Each number is 500 + 40 x the weight over its row's rms, rounded and kept within 0 to 999. Layers, rows and columns count from 0. Numbers have three digits each. The size before them is the row's rms in percent of the matrix's.

# o: layer 15 attention output (transposed), 384x384, rms 0.0333, rows 258-293, columns 192-383
# v: layer 15 attention value, 384x384, rms 0.032, rows 259-294, columns 192-383
o258 109:524472592454537545436460533437447538578492482462488521417512434508470496505435433482489398588523519510497496513460437516477472488503522473405557527439432511443470463452557435503477541466514519527488528508504465472496489489535496476421461475469495446458518436528469545462465514517520551499519499470433494533527523547497525458458435503537542477519457519537489455490437548460516516491541453513509490470574511482464400427544545498483545505487411555502523505476571541504496502446447490481537513524463481581558530474523527490517451476557517503534505486495490597500524447483529500502
v259 101:415548450522523480526512571522501508483482489528405509544537529440518486544494500507463486480534421517466481428537539535541495516540491496529518478469534420549508512540443442467530472441577593599536535511468509531533434510503531471463453550480509569456477513531551522557443543460450544542458562478527553412436490424511520576482467594465479521473581517481506441559505482551514515512507540456525508516492497562506487542436513612507509508518523594437587545512551521497535523544469510484517406514502476474468541517507523460549527497477459582498537547529484454486429482489454553497
o259 100:442506453537591475514547528495530446519490564527520468542527570454490523560554583508538449504430496461427477492484543554546455438551507454505510474509482455486469550476455441493536459525476539568507557556432574473444483535513455556547527481467515509403500497501521541510507471447491477542494531473503530444449516482553491466431481529456485563496530472459486537571508488492492513492517509463591535609511522456536466521469472543554532532469498586472529549475484483544501518507499488519541442468488515427378515482475496538487475481473577480475487570511526445509514538486460542512
v260 093:465572487528491491546511473479590463469486488501508561507408526528492480437481467472484462532451463511478477548493480415426462502499469541494534457445530545469480488470537514458547443594547529513493458545533481521531561580498421472443484559493474518449532505551512453495375476510417472511507526455518495571569484480470509492483474473503466496565456502469480545481521550538526526514477499536537460521555552532489498511610468559481522499532547524523450481523521537538452429490436551428522560500519440454521504585451492439531499556527475526480550533487521519551531601523547584495
o260 094:509522498531545503457493476491507492504438499516472455495532585485463511530424490431468499513494602506483520550430523496433454502536521508533528468573500500500513486446595475526455492469491484500508550519397443531479551547540516460481510528511560517504551471487532538480457557503489509540494555582473537499502502502501473444526515493473591514593427465431567456495478520478490469553466512564485410531549515532606483531552470537541562547426580506493532530461491507517496507481454452450528543515496510571509408563475469475509564484515535583527526536475515535453451578466517452495
v261 096:501520553475558495543547521515506464516525520507511534456524424469452491541456490517547478543538537411506506531550455532433501529526445511476514512582494534469444549428512571454514443555488503551499442455528531496524528532505443505435538449459422483447539524487569519457526533494465529546564554520526524509531448512540440458437536520545488394453550477544602510479483508446521548571548417530500524458419482506448501464489466502538516540514512452508486470438493476530471571544494586536448501579517515481469451576499501545501441514516493497511543468485503529506437576568471504492
o261 099:558509509420528423433562471451442539493454548494509446458509486526479580540504469441578528471452541494498486541513481456498509488501464540474503500553453548430518553461453498506494474552476538545492494562492469502505477529536487509498494502545496435468516469562476475534495485481510475386456461517515578513435522518466512489429494547519591522536497539594530517488573473520499488515517516528529500480447480481445518585464504474459489556546466543504493489505474484354457479496509436501558475524378495450559516468557529492526472515536584485459511507514490508527542537536465475553
v262 100:510547517528475556570515539539511562499556442481453441511470454462516492525490447520469593492483616524580488558502522488550549444540476526463585545524554531461505440495467381524563483473468477535423457512481535497517416569436559537508526426551495473472490483442528566512494419536528504530523577414521466500548552470556493458461515406514462457530514465541475465517449508504479443484513501453510484492535547504510509524444462476500437474466500473486472462493466465451479501447502511512575536449428483519593515500527513532569504517515426526469544515459475500509575441536486590513
o262 103:515509453508433480550537454520502453514507450533490534483548539545576483434529535545501499496550528403570438438528479545495499504443475478555468498527601524476538431547463490475466477502420524519463463404539489556528533460447507516558542556542444487512526470493501450507406543431525515502569493515415456519479524507466589491524414475525489484593458524495470512487544455508465491503476515428533553492506477496484454456459527435457512503516456463507469435484540524389470480464398513486452573588494528520430551466505518432554509512475505432493445453508480518510472492495460462543
v263 105:541515499531562516463441490505481567499544507466474579492556442553537485547540461430530411514532436551478440564530451524501487507526471472566563559487533484442525539448481522504497492546518488459499463485520429564475483491437459430518541503484542542608500478551473509463547428548518495475513481571466515462447563503573410492474472495449449480483437443435554509455496507433482473466467519501470598442480544475469526494557521499520484459518486574502419607485445559517507453473516493476489468468473423455505532498528400448483539476489485487523475531532471530488537505544500551458
o263 105:440492510460535514484461488354420544483461464517519478516465474480401505516520494443527519562558474557483520489476522501502482558591504590516523512465535508460471454507553483490483511462508444463492464446495530512485502473454482484492510503517452497550457562524522493427493416543552498536496419554478547515514515553473479495430492490436483444569516436457486452405513473427539460572490523545572476475487487435501524489542539504516519426533435567560449499446473486467594479562567533470535526450540521544587522433526500439435501523478464554500512532527513551499539566534517559473
v264 093:469544526522428511432549436460523456503488467488555463509385440550445538533507487513529563517470548461516494503532453419441500489517546477427510515483534557487433533574487530499528459537492548439430535463511497497476437510534442493449523432509423460470550561459571473503508458527474538564503477494509432484512499519462514440530479433575461456497463468459511474535520590511513451544541561436526463561444461476491453511479447510546525415504466516449538476514569533449469458496498484442485458493547447538479558419453483507463498454442541468541468503458516501535510448481482506498
o264 095:568476558517471541462512505562514538553383478423545497512498445431527531546458567451446575516566569480505458527449511539458556540534576482456487487492410521492506480553532509519520554471450510495477457441481524544530400495477490496465521516479525490467513552494537516484489527551475517559485453548473510521513457555469520450605534483588532516516532557557497445523515450520522491492547550571478485516480476508469442515466539526514496417492510578442433499465476498429484499538517487483512484510445491521482523465495495544499493431543563515491528524587478538456475534436482467489
v265 105:493519523469524472469491522465502525477480491449477537491498441477502481508479520452506541445535438537480507435597553511560514475560504605502478482535511500473499525481534608521505431559482477496515416497506499527486528442478526455486460487530565420513471469544540510500544515487482477498477526602567430546551446572482519446477502529506500548549506458537440502494532500470486522453450496493514572489445510507422548517497483516468466489599537466524509500477475477545524515495558508533556483448515489517485501458456499414477442488520444523499482495535515534494507502514535496546
o265 099:518452437564534504525484494505490496427496526545477566585498539504469536488567465460452504469462455539455491493574572476573494573476497476541474501498546533484486467512536499559435468532487558505436504508510543474535510464531557444497472476530458510472508513428491522507574518505592479572458483518479530546434506476467521545487517540493468496454436517447525501513534490543501503462518492499529417531497464579506464467495427594453525532512489460490486486494453507512577484565558574520536500550528546497522541461456476477523455522452499549526534474471480476420429465482463539509
v266 093:510576492465520484500487458509419520486436476481490495498492457481528552536462466507410439529572497441529414553459532530553528497521442520542481496554558470454487530463536551455504481533575477477477458526530494562498465497443423545484530458483469521474570501490517511475516469561538497466550488486532459486506518576500534545441504487527500492521534423569563494452530494486494498531500506550434538460486427477494431470522541549433490460445533466512497434527410516448481445493492561463504489512502524478525507513544461537520462500548533453571440554418568543454541520473486508503
o266 086:501497479449489377478536470406461490524517477501530491468413464525528476541531522574566540623523449478487459517452479441438471462485499404463412527567504515455519544559552506438503496551483507539422447481488501567486513531440569476465485488562498531526518561463422455471546501552501519474407523493513421512503504542497473470452487510505524449506509505505500524489490502486567487520455529492457581454446431525526453433519575497477488516404511511514556460541469551451489480547553512433479556541483446456517636494475507458488498571505505528546492444522531596512575524499485518556
v267 102:543517452448563483502570485485499442480467477497560497502582473548512508610491524555525541441535539492567481471467468524528467566415494484423420497600537461490487510481464523481488478490513531530493582440586478530530527485511530514518468507542516485493530501478561542541557495496500544520522458467479517489495484544470449510491460466492473521539592516587450519472498512528493417457504507525477549530489490599481540544485491438477537489499553542467496527471561513527523510478520411431479506445492460508501508469536472491453553546433489500499533513465514475466541507458543467485
o267 103:491532504399521443430505478460479478505461510494515458459491473531480483555513489509524542552492485485539438449488475581482432506482503538544458466574467507462524468461496515496488496491495518513506609483590494547489459492464512479466443540523544517488469486501554563514523515536501517524475494449465529491463526483486509544503506531491482560525524521570504507536560500567539477516535509460483485514500393565462512558472452419473476494493484446426468535476548574480547524460506502459464516510519498495532584449480496532467486604472525465449545493531505472483542452407594469494
v268 100:473463521515552472510521545482450490464464554474518467528491495507527461472479576505497514524550428484516487437510546522514512529476507507487496431436565505485474515545430441439532507468523433418528536478456511456501481467483517459544534466472482546526575501489499465519428504501554506484450519493475521487427468457444630568595484523486447551533505515412487515517552491525527560521539525449566442521517523552533450547469479532547472537482463447568521545522541464504487453546489434491530537486469409493453510474486533496521548527509544514484462556501534480509456480567482502445
o268 107:497488497538600424487435503509567472431540494521479447548527484436496450493477575561504539479487466479489483486511500558503452468460539558471475452527529535545509518512505520488527571491472521466518548529530565484432553533471561560483423491486487509526515470452501392487499526478468474520551483463477530495455494534491580505498516528551453522439481603460434489497525522502522546521490498549465472557486544539480485531505541461483467401492460489506528559563559483540486504494546470538528594503413511567551527453496539533504515459526519524466452551556497583448447511445452576464
v269 102:465479520519413417474445505531457493595494483481496493464498526517489494539507501471427458473456482586530483479528496572546510498427572486504465468441502465583534519435538455538488464505506550554484503549570588473506493463519513568515535408447526482442501524534481548513510482472433475501548500450472503468511430480573457453500456522569492484514447423480571523555481555531474503552504505541550503472521454483490444398488526473525495449501518566521479501548436457459463521455501530500468478419491514539459474539492547513524508492546456500444515448536495519462467524449483495482
o269 108:495459525521410491487515482430479472545520464514488498459540556498528456540420515479495498463474471483526522439522488499530474487518518541549486422415496487570515520511430449483549521481510489493527473523524523481517520467490460585447558544508582548476496459559520573470425427523440494456537543493540469483462466494540478520533492505500499495518490505559528572515439573427518452504446515537580529397551504511550506530522547470560495512543502458443542437484510475522508446463513477524434422451582497458477460532452500525440527458485490503492537475494499412555530546547503470528
v270 100:508489512450474555497512499474506465482541504513541445460432524498523534542453521533483390552515533555528471558511462517489467508449532541430528533477508475503549557563537450453555508489493481436499453513477487509482441501528466414520470518472431416466480484451465490459527504486475465459506502503541493531395577531473496566463490542403430528550565498422536457528569495493495483428518427516461492475504528529489520520545530489442445524523454505512536516477555390543485494522490494541562550546446473465497505529521520474513462515471561561482547570614463523426490473486480438476
o270 095:391464534484529526442431479453472542475513503592522522490467458535432488484493527559530517468464529519518529518528491492525464490480562529507486456449583530410486518485451469568527540513471442547526505600531443491448469427571448452434454521518534495527509548451469525478544463491516484469507470592550517462368495513559452510402532526465482506480498533503513495484513483499441501439489546498495521471546505424463498554517450527429558533534511528490473476463607420454504514539473447490459511545512426549546500477500486493516522516466519580497493448491433505518549503524460519482
v271 103:581401508470501457528462482493544496493522484535441466562503514566475515455535547529536518447480517455504505469495526508457494488434483533489440473568517453459529445554472529460546569500570550466519435495566511501489549538521505588427506527450515574485523566512528533522506475482489497499478474421538465536499519507489473502528496469502478487626540492475498514550527537519477508494519488496486517462580473539491489447514506457482599509445438505512510484491526570553427534493520405426455476485473530519581488519448544514453460505517509564491497468492542508464535582532564505446
o271 093:518517470457509475511495477613508546480481571469414457448516592472521542452531461478454427483479522551532405555442506539515457521455514517554533479477543448555489468465433528537501568491553501513476529406524469514513472428558585591473563525469488472511489530514535460497534561475551541477470499484503488524519430505509541569509465498535551577509453562475479520538515483579492504576527489535517433552505459473500533548510444477540484435537512530491557483498463526479454458460455531475517530463513497551472484462544449530523505472523507454484587499547465468522567432465523528419
v272 095:450511535538476521465554463539503450481551462508580452413484510533456496486420479504512460540521523432572445573564498526487524468404514496501470480524468558560440585514532493523477495515506424536483475510512479527501442483524480546538522482479444447466488514459534484482500482500522531564489532485473460505543461519535494481529497450497533560489437482541498533527476493491518465499538457573472476501466528507467530480559491478572522487532405466498496489503458503525403482517425627483526482472533468499475509437449493490502521459482491466587495500468494551517588539567546525499
o272 095:495380454503451544466520517461444595516469496427555445485493476476595546528416466504450472527520535510527467503468480531473494591498485511456491528506432467481531517576486489467469544457442365473495442543474484529483512492527537497476511510504523490541503483531513494488529538516504489470481471540495443397481524502529529538527501482538480503526524497513499413523501543471507466543502444515484478473445470477569522517530580496438531567560463448531482511522507407481469461501502527467506499519496439535543557451488494480472503422484529492533478494475489536433586531515475426511
v273 106:498562616509516526480491559475470486509522437489444517426483491541552477522483505503571494493479494492552559555537534397472472541522434521439528577532415489491520517529433519546424508500513526510518400476494458525508460507449527515514523529528479518482461571550497471491542458522504517430505527503456508533492533499533521473521523513510485446557570492497557445563488593481513514502480457530446556528535496475502461524483473473434463449477490498574494472478498417435509437513506508501546494427490530476489464549552484574497528471552500477447542427620456515477475475433510518484
o273 104:447551528532506487487442527554495507460466561520466442548510433534489538548483478446526405507532470458460495516565528495510447498584454539538473557485570529480523450425504428518429511517430468522480509550439506434500522493540526406513457450514538446483497450457463501527477451517494538549434411479496473444488487529446553482572579496535495531521464503499552573562479469537481471513468553492492537493469523529480450484542429553564489504468474557526489529524468460475537508528515533465473469452546572435457433490467586515568501438585531479525611555514467523514429471525477504450
v274 101:494512511493511511454507498528509531484511567435504607502508474454488493478467481540481497473448468476444440503531581536379458548532505559474481494458431477470466468499496500541594521554439426533566442533479523448482531468474387429501531530519488417530490470495519485555552509482485538448473502559540521584526530466498561450489512501486539442439468518461417483470491533445457553475465453574503525487449485521492475523546523500399483500528514489535475495464452445463512458546460432583547532563447474457548482516519483495504447419515481509490463509568575473497479429503489567510
o274 100:469525493486523513481504456534534471510485520513469541484518441500469501429433471524483565515552484505488493485411524553544507514481499498479511474501460433475501523469477476462533467482512562481543481496510571478425428483502518459536446511469502517521494544418485506518456560500425536431458442594535562534426529501456512477473503402438558525472489535524514516474450490523475440508481491499505518539443533568463497541471523445406551518497486555526528518534565515472483506552441499525542465487499501510467395536453477535548476477447508645472478541490512519451531475494457558458
v275 095:460478508513560455548468476527481520510563457537412506470432451466502523549544505517510479539509477510430573533424509556541519477489528519546537523536568465498524498475489483476424452519540535560520497513495480597442565502480507551505531531518490546564522502590509538535451494527418520503483533442500479489559529546492450498472480482469483517530482489451516545514530493471519454546453519519499496495473466446502529477536477527491505511496513453478483432490455535504477464468446505452504490484551526524587560427405497514480505471461508482513554491499606529446470453491546505444
o275 095:496453524458614485531488497501535493529501512491543444499466469477509496502497515482508493490519514528468569481418384598534473435479540527518480501566488533534546549490509560478463480517518494527514577460462542511475510513474483514485537545478531432514470487545535548494439483494452488501499496457622481522578504496436499474499474472548445533524500458450556505514435490468491487560523510498461467481490534417515540484502527529436526461541502491462479388494497486582472475487520500513459464472553510555468500489456438530528511479492459570493535456569562532509562474558498445468
v276 094:477487554548427496524507466526564517493533515508465438454480527446500493516438447544583545531472502406552453564520408446577543555432447509444454440512519535484489529535563544567564490505507495542475448495458485471486572532518514491442570585525485477464487488448516498539448568526468484479509492508455519567417506516503438508529532442471513565468479520435535519496512457519510485563549459487473537436521508483484532540573509545487474564523493481529592549514494517493435477523461501416492482512468480502427529504553528477492473447515485434559528491508539509521505518587501464447
o276 096:471474516505534520433547499500521521439457461485549504486516475549461553488438521490443565541458481467474495497457502542494504521540470512479444492497522509546511590528537504600497526470515415523573453466523474461450486512498432479516442535515463469464584471531435542538452505497473543488487503556563546446532519511449554501527559461509561499537524520563521511456485465562566538500431478500423478493452508521482510457594492479520449467504456493513545502416477473537543511552469499526519551510446494539557559464449463519543483483511519544534486548460462579561502499473472427485
v277 109:470500543515527476500558552456472463542477452523471504541531577451517509443490460494492462447483481478468542503508497511473465474519500587508455484523505502509506484472545485448524453555512502524525468474525467481517578449472476558476361526544555490488477505570527546506564509402461490511529559509581486497578482488459433546422494545559538395480482498525446551519471455503455530470480485554459541568523506523468586528440504494486533483507518549492500544412467452533512542497436547474411507531571511511483513505520465488538453493574455493534607431527524508522490489505545465448
o277 107:460447482515485477570556537446518476471535499485482560532563519458525466537453456460541499502589488545490547426493513437543519432491461500540504533447488499450501496476494522492525455471566480507469440521490521543531471459512481445523509470561520491467526514560525570522594486486464564538513491494524499462501492451464502526477427540537506405441448462443467585554452455489519475465537519495486493502609536470524490481489493494490550562504527531448502435455457536490512464550493490473489451476550501493435446449453417473485575491494489523550505531502532472571548450506452465505
v278 098:489503546531491493496446543492512495454526557479572543558572450510449492519572484418518464542470471557477524513461589449468485505504479469488562524487503463468431539474481459541405583466548541518460499520565528472501530477442497508489577439442539481495496492531462526491532526510538576462512425526524461499539542487533432458502500443477505440436449496495530504579482547536478474462501495437516481538450477514555558470482531541480486521448484583494483527481462417474470541499545555512546444456503457455512538478486549500500485510510483513555463562481493510451453439352486465458
o278 099:533588563529430539448466504475523477448479547511515490481563427459471446506538464472482488505469502514488481472514582512494481573497463485517468465517490561558512551568494501479493565526479473536441476422597544449437556465463513464491475501491505466513514485578562507489500509555527526429537497526468469489577524544482443426445438487434488462405485468460571507537444491440542538581485454511481550442418517556447565517560548543558518465480505526507474468578518471558463523429529510490510537508512458531513514489487535515421467481521484503488554584532520534506497497455571466492
v279 100:507523558472455528508481433511433446476517483468485480552480471459467471499460568479495538449505481508549448495504530445487489464514461596582473473425473552481501469445498420473480537483484458475502450470495487499516476484506547521452546523522450529453514523520507538547542508472513475516514423460507484507496482472446574475522485487459461493488518458540473515545469512477467480480489504551533562532397534481579440527542464504584563457596539574535409459493505557491485564454445479546482511452534520508515458463545462443491465515472593530513527525491534519547494507517477554483
o279 099:538539489507543529512474525502517463474451530489418552505517470516556450524532488508521546590433480565518488514482574489510477479469525435528453451476515459499504505588483480445475524485500488447451461494386508511504493529489555506528501429560476537533472503527518487482531488476602509433447381589534516577380523482461420487529561495567530540515484599516515526478507545545530490505450495497653525501557497548541500495524482531545479554466513497470521482452494577451543450509441502451523533574478507464459519490451471451510511465475508562530543505488453443506499493470443517502
v280 102:490502512406499524491469430504493517485487497518581516518442467480469451501514536471460475534513505505538477459494435567531479481463485414522452471469473549529460514555486523455438513448496499516480441498471555443488517536504535562467456539492506497407441447442485539463551449510481512522503532441519435489566495547489421543499469438516516506550494521487516499545502521467469521549517526555468539480462454494512436510551498523554493515534490514496521484515472555535562502476562483539512494541510493523607536491492506503501536508524545536519515505459485502488510544495466481537
o280 106:513564482521466477510503512506514501517549455421514477396412487536499475541478494488555522530567461566579513593503483486563478455440520495429452492446530485527498557490511505530528465516475420484506412541572503475541440416538442509417468476533487498479483427495481471461516477496550545444491541464516534548519491460492438530496512483511530501574540538573526507534540497531482491441509547518497493460496464450454512527534516453512514499468491495555500490458508537471527407552442471474498538507440549488528594489505500473556510527476484512457464477367503449486552455591478461493
v281 104:512444483476554495451521518480514474562563430466570460522445494451512513510541471515455469486561489554469480493488477549479530495511476429513483421394512491537557466498517494495476511515501461449568574521423513500539449523516542469492521490483462513554551517501506520478555512516383508544503489456459479538390388507526502541525493486511506567542548571427557443525444524480441498556516542559456455456443498512499500490473522441559503541411475540524496520545520468478525489499478507508479504501481535482570499477518494478510506478468462536413464536576497510487470538508460487471
o281 105:466494453456511476533513464395493400544603433437480440483447433499544500483511584548533584460501486545469468461493466495482481461457514493484437505413493512429504462483484473453471482528513494506584533511505553473521491496504511518492466481492511449511550546463453493496531511541363524566464470443504441523419478516535453542462496544579476459453540546449521531515501459480442484573471529529484505434500498542488522522456508436532503497529513462500480471512552499466496479468398551532488492594470485533587542506522506478491522541452509537463449494608496537534484521494489476486
v282 099:481511495538474492531473455522527475512552456534535459536562571487563476562469449473516430525479509472460510517545480515565537465430481456438571522459567501548538448452526492492503525569574514482513532511493527472472484486454539449420567489483507476514497584523485467451542478447525533535494448555508498541448564545564512540487463526437451450492542504454559523471483433466530515525476473586476521504474492545539469480499509524485543550502528582469500479485486574495447547524478530484498533532433535463420511518494427521522446434467430493482527483458543509482568463513515574477
o282 101:556487472475488513475500557425460465526497495489553457529536538514453492542530547477496510599497542483527485477456526499462502496505532480491489499486470511444510490509497486559563527507498502525485535495565546536524488508480447586610565457469508441502461478523421541487534476459587528466511430525452539558488526474581538444442537516480583540576527466503592467485503535469519483502515487567549492541436442416492523544535480475480450484501548538579442483424443413494513485507454517490507480500456460514496397529494517506497477484495511452570499520600527540567484554463490456589
v283 099:508521508540515551530546545533465442535448487482479531494499517492430498588571507517518491499555545539412523488477469501482493498554484479504405533510441499508471510451486571481481497479528490418473511446521525483473527558519530548523542432596526454537473478441543538512481545495519521501511473562494456474531481488440521417498507532552531500501506474457550493561530495539489469419539453443465517565440532501510519463522509522506529413419495446441569490463460483496461480483488455496507516505473516474510476506532550488516465560444523475539490435520563469506488602431502403463
o283 096:530517479475503493492521550526517453446447510485440591506524486514531491516543486527421450520552521507420520459584492508444471539485456515530477510527444602393530514487502542492467512534437514490549526461508461451512476511572558471473443502609476444443478512470553457563469523490505519558527477449424514461438527457467558453526459574505477451445457494464504539510581539492539498476497478434483604563517431496478434538495467496488501486484529455510491461585517533534486450475470481452472487509583523467559532531513457504563443490570590415461500461418576452507460523553512498565
v284 101:479500464510436484487450499475531503514450517547562496514508512499538523603500514560533606546489580426487559555504494507476427500482514451519510430599433477471469493421499501543534475497477472499426512509472500487481523486481546534578496504547489458510536520441487472477476486494592478505539549494444496509484536496564493471476488499527527498449505551483481503524550482463512535485517418459543484430495481518523441516515479525417456587529500487466454515599489450410501475576554542535535531469473505468446466423504520517495547444502457510550480576514558445547510534460562491520
o284 107:640496521493493436459458490562560479557527468452481456454530580514468556477515456517502452507499561476540496559495486542445496490529474504511547485557435523514480470478526471561475471510531559456531481483517557488505491480476573480590518542529461507565491424421491531509488536527540535477452459436537529455597494531493551494537568474458559549531549488554483522460502520520513540459502434509489541486477461540497512471519507518522455468550501542579471557475492447507485540478461518503546530469428547464514461535520504446537489507579519459467525502500440499467512435503506420503
v285 102:497550525507449564527494475531448489475554507457471544563533452540456550503587562488558565495471518497527508511554524485524523463507493481553512520442527511463580507524509507547536455570483477509481523558467586501483540543487487548528450500523471474473450460546505473516495532523471525509479602480493438487486537586479543473499520491531525501440507534532507463615523451536487523477459420483465571538470459556461502500533443593531530521454489454542443467518503407544466499512515514474488535515457507483550576537451482499476479505487485534458546506549517459505446491498438486499
o285 103:478518496485537531551525555474419535523468515456469418549550498519527554507501433471523472450484458568500472460496416533470468453501479513536517560477469479447532507468524484586501392498487517509521500595484599491461405480575527464509494435537490429493567492523486459496479510494524528467485509451488504488517561454527551495513504492537475524503412533486555452573500434462476490463520459474538586576437507534538450501562521524535492491488506533584487458451478419462539421464510509502487555449519530434492532521443517485562523455516525460468556562527463453525447525491468497489
v286 109:469541505501590547470490462491457518496521534510532520486481480525482511480500533516595544518520511438525491482432593526473508420519518598503491507627513589486452461470547489487503558494462523601456483470473526496457532525538498533523412458513409423512508531494478461476505504475541499523532495496501443565515562528526489591458499457435539450483382486558454528538479536452498532455512451434461515523498438490537465537497476492549512560522525480458521517501442518571510608529475471516456523458554507524507504419475481440467528545543472457534510560520533539492484463587509506537
o286 107:570491468478509506560457469609533558433516502464463497525579440545514482539533458513497553581531466436579451476530554463581511538503504505441480457515501525460420450525507441520448507481534600525524528537495539583578479503507541481501522488503511530563477509480510469427511472472559517540474409503483530520523509527493514570507481440532516433489526470541510524436515472531565522422571530504497393544434494562453559522560493473492536462450510452515488493494428550489458526540460529440562570461499488464494581455531503527511517496536504456511563421475540478450536482531528480478
v287 099:526606507554422449467498473544433490458501512477518563554507430517433590455527503476463463571472539566494482412546460440532502465513551515511470455477451533533463516497486518528528526410504535487454471483552553502509476498491477478451458464518552514396512497469465503524440505590480454511502479575635487516486498498514463532483513550438538454513399447488544470490511533486510488590425462458510487500538498529514510495493467554509503481499522523492543463482457449491477509406474539482506486551527459509490435510508567532557488493503508511587537452430501504461507392433444527492
o287 099:524566557541533507492524484566570455516504573495457611487503468451445556474495475497468535497527510539481540475449538440548584469465541474501463479447537520558470552488551550549558436504485528476472462524574551478416458531472440512501489485523519482441530475483494430440495483540491440488516566538560460577484463533458544557441489504508464473513493426468519574477521479491493492524566491494519521433533473477557526467478430601500485536498513499464494490450453448482481535511506511496546530488525478503514451433418520510551456479541481575556458526474440546493513497462461481456
v288 103:569492497526537492498494439481585547468507474455484557527486546546428505489505533472522432495475536508511454467507420474466503447514546550514520539503528518481571557490458495499556513583486505462458476515535511516496480526489533479451502542431545535534513513528533492444453500549443473516501538458546502514520470516523408459451572481501472460550442475563506450531564519484495493595456521531422549460513476491522592456478470494585466494577485414519485511542529564538527487515512467494551467516498530481558572538463532468522465446566409530400438438431569534478470560539433511543
o288 102:560474494540511491513525490501448543506484527541554515540583527496502480533559499477464561550539572495535475563496476509576543544407457520480514451487517454496524510461402467552490474478487474488504532485461499411578510499602568439490552487489486510518497442473576501573493460547573459479487496523507532535524471536501445472487477516447466496534515493481504516521499473541506476558503511487499433528493477523588398508511396497603474504463476546516534535522518469475521471533481480494554532506505516528500582453471486457533562498427465514524552480547508458543478496486409537441
v289 104:517555558539522498458445471486513470564513427478439524479536486530509444474504439471461496484443546512474543482486424487488533479451496486522538472453490483499537502445474549496455492512426438457491522443490468415498570548477539511546526570528490493591496484518517479492519484529440503467503494434440467549528464506541490452497466435503492558545487557460434523518555498544511535521462506449475527554457570477482484517538536501504485494546462472566509541541480486532506499459559561469487554566458419520514509606437533509498534444438458548484546544476538547433425457413451535498
o289 103:467513524437426543463538547460557475553491445485465467499509456502470448483479532444512531469540508492507570560470513423545570537522589564488546503510473477569462478529548541534488503541483563479450505522448502478495566509518512530521560498567517506519492526436541501489543430545595499488490517488487532569478542413416457517483469429484485525513442530425615487481459469574533498481528627473474475472507573467555490466432498520527469546530537508493480551492557489516514514562467529487486510467525467490536406485471537476476619477458486489525427519551511508476536494441543515446
v290 101:498483624521547515524462527503484444524494495527511447499549479486470478500460528519518544481462570507531485528525462471469455541529466573552580456494439491508438494541499491471414465478443494468471462496492520441559521542522575576453565498430549472495475477500494525473510477534511531452543525430539522520556495523517540552474493452463523480491555461459516530491511425474528496582507529508577503483426548519506494506434524496510531523541551388522587484436468506437442560484543521531459516531477558523521481507480504557496508439513471482473564524488474498440475518452454454530
o290 100:440477514461532509505469475480455493389482426507504487509517450500412517550462490502473489463434509453565529514553569541520451577474470533535517394549469549454411551510508518500483478470500481502500468529509563487482521504579472520471538536471452547538479526547455461494475520450543504533521534529538482513480455524537488523486481491546515443496480507540520508500493439465521483506479552506415445480536466495455479540447498462489500526484510410572525429468481491472497406505541493571510495509546507486569438486484556521437468464442413499452544440519434559453505500468517561529
v291 112:550448535515515468516507546500492576524534524526495497518528454479465470507446433506519510513452519522498475432495529553547522477522506484512487453446412521551519508431547416532522494449446515536511488540561594521539453580500526602528529485534502455499483464525526463460529525531463451522503457516450517533549434499577474492470489485534518485515511491550567546450492494521481441400491527517519388525524459510505500455496528482554528527518516472509533455455490515508422556486470520530471538523528395471442427511539479475491490549519555477480542448534528480560566512478514489515
o291 114:442549476533443498514431496443522468477478483505553526516517543497605475499502481509545545504460545471550551456413477576516510538448419547487489508507533553501520497562515489434521523513531561504506467495563484483521495486543455534539498539521517507474430501582516466550517539455461520492495516524496426566474541467535543575460460553506471411497602495506432466495489542465536556543441448435604472550489533537538600498480473518453557516494519433525482468483512500520516474500565468496437529506556452417519411504457476546509430554488535540562548458453490504525563448513511458500
v292 099:565476529490481523471502537499530466547550479513542481475522503472522489554554486489497470484547501490465528599487467465449431561516564510523511461510451507474504507549539473552492460498547512496434448440496545509453540501502494506479534499587519469500565516518486491478517497493521540469460518538497446565470518574424504483440509542472530504497507520507461518523487448395477495447561494551522431468566602539482524562509502431522515487493517513527454423468483426419475498518506514532507570517454436522556469541502474571531388502520457529565509544504498489464570457558523503505
o292 097:540457512458522541476501473494562464537634459524473470512536508531492500546532505484427469529489440508558484484566518473510489551513553563497559488530495510439482493504501483525432456536472457450454501495508466466526539447535537537447497474448457523458506509466438475536448560519529520456483528599471559558551419512550517451512569500503530525501508558473421522544554491562539514513513517483447470427591478509499499517484520450568502559477488486554509524575497405468509600535476479510464541452514454512590451489503513527461445459556486492421484489493516525506543481506512420552
v293 101:506528552494589513509515509518465562528497476469561470506564472558451506544542505488472577428484462483480457481481468464497456541561547522422460504526531496522492503506523505491562457553440455509515484520533551560488510485483477535449469513522475488483456438540480530538545451465534457513451528552552516496524523541543448511486462494473477444530613435497453505465535452518476547504408525535485516472405501538466478526559463479506517530536512499487503495487464459468507488525487560544438486493514531510640538497479475461457564495550517509515465486517493432515509486521505527522
o293 100:516453515488561458449516528540517445573456481500534513582491432489419531506495520409484487547568489576516435481536426548537434492532542483423529513553472549484480444528487425463400448481526387478437495425424496457502578407511509486588499521460523466565466448488531489538499536471563535543521483501522495440524494534482465429526513491464473588512499511494482526504473466466448509599465480504480526548467471513459504479479492488568537573476472518516491513493528533510499532512494447545492492477528470516531430444526504527542495458506520460517498452540426499449529432514535474546
v294 099:467489475509510500485548521496558473527495515457512523430450483510457498527538523443386483486548564525526485491514497536555534471435483498452502519517521518459526457470505401516547485506507483602540492515447507500477517491453522481535511493517438508575488487488498483469502485438451462540495507453571496585591491504523398417484538492514509452477388518494473494548497512513519509461550492545515516485463551424479513517529530507461550489542455491475475501526566479600468535451528487448536518470535521493550564528469469456474509435512446474472457492468557531530524459566517475493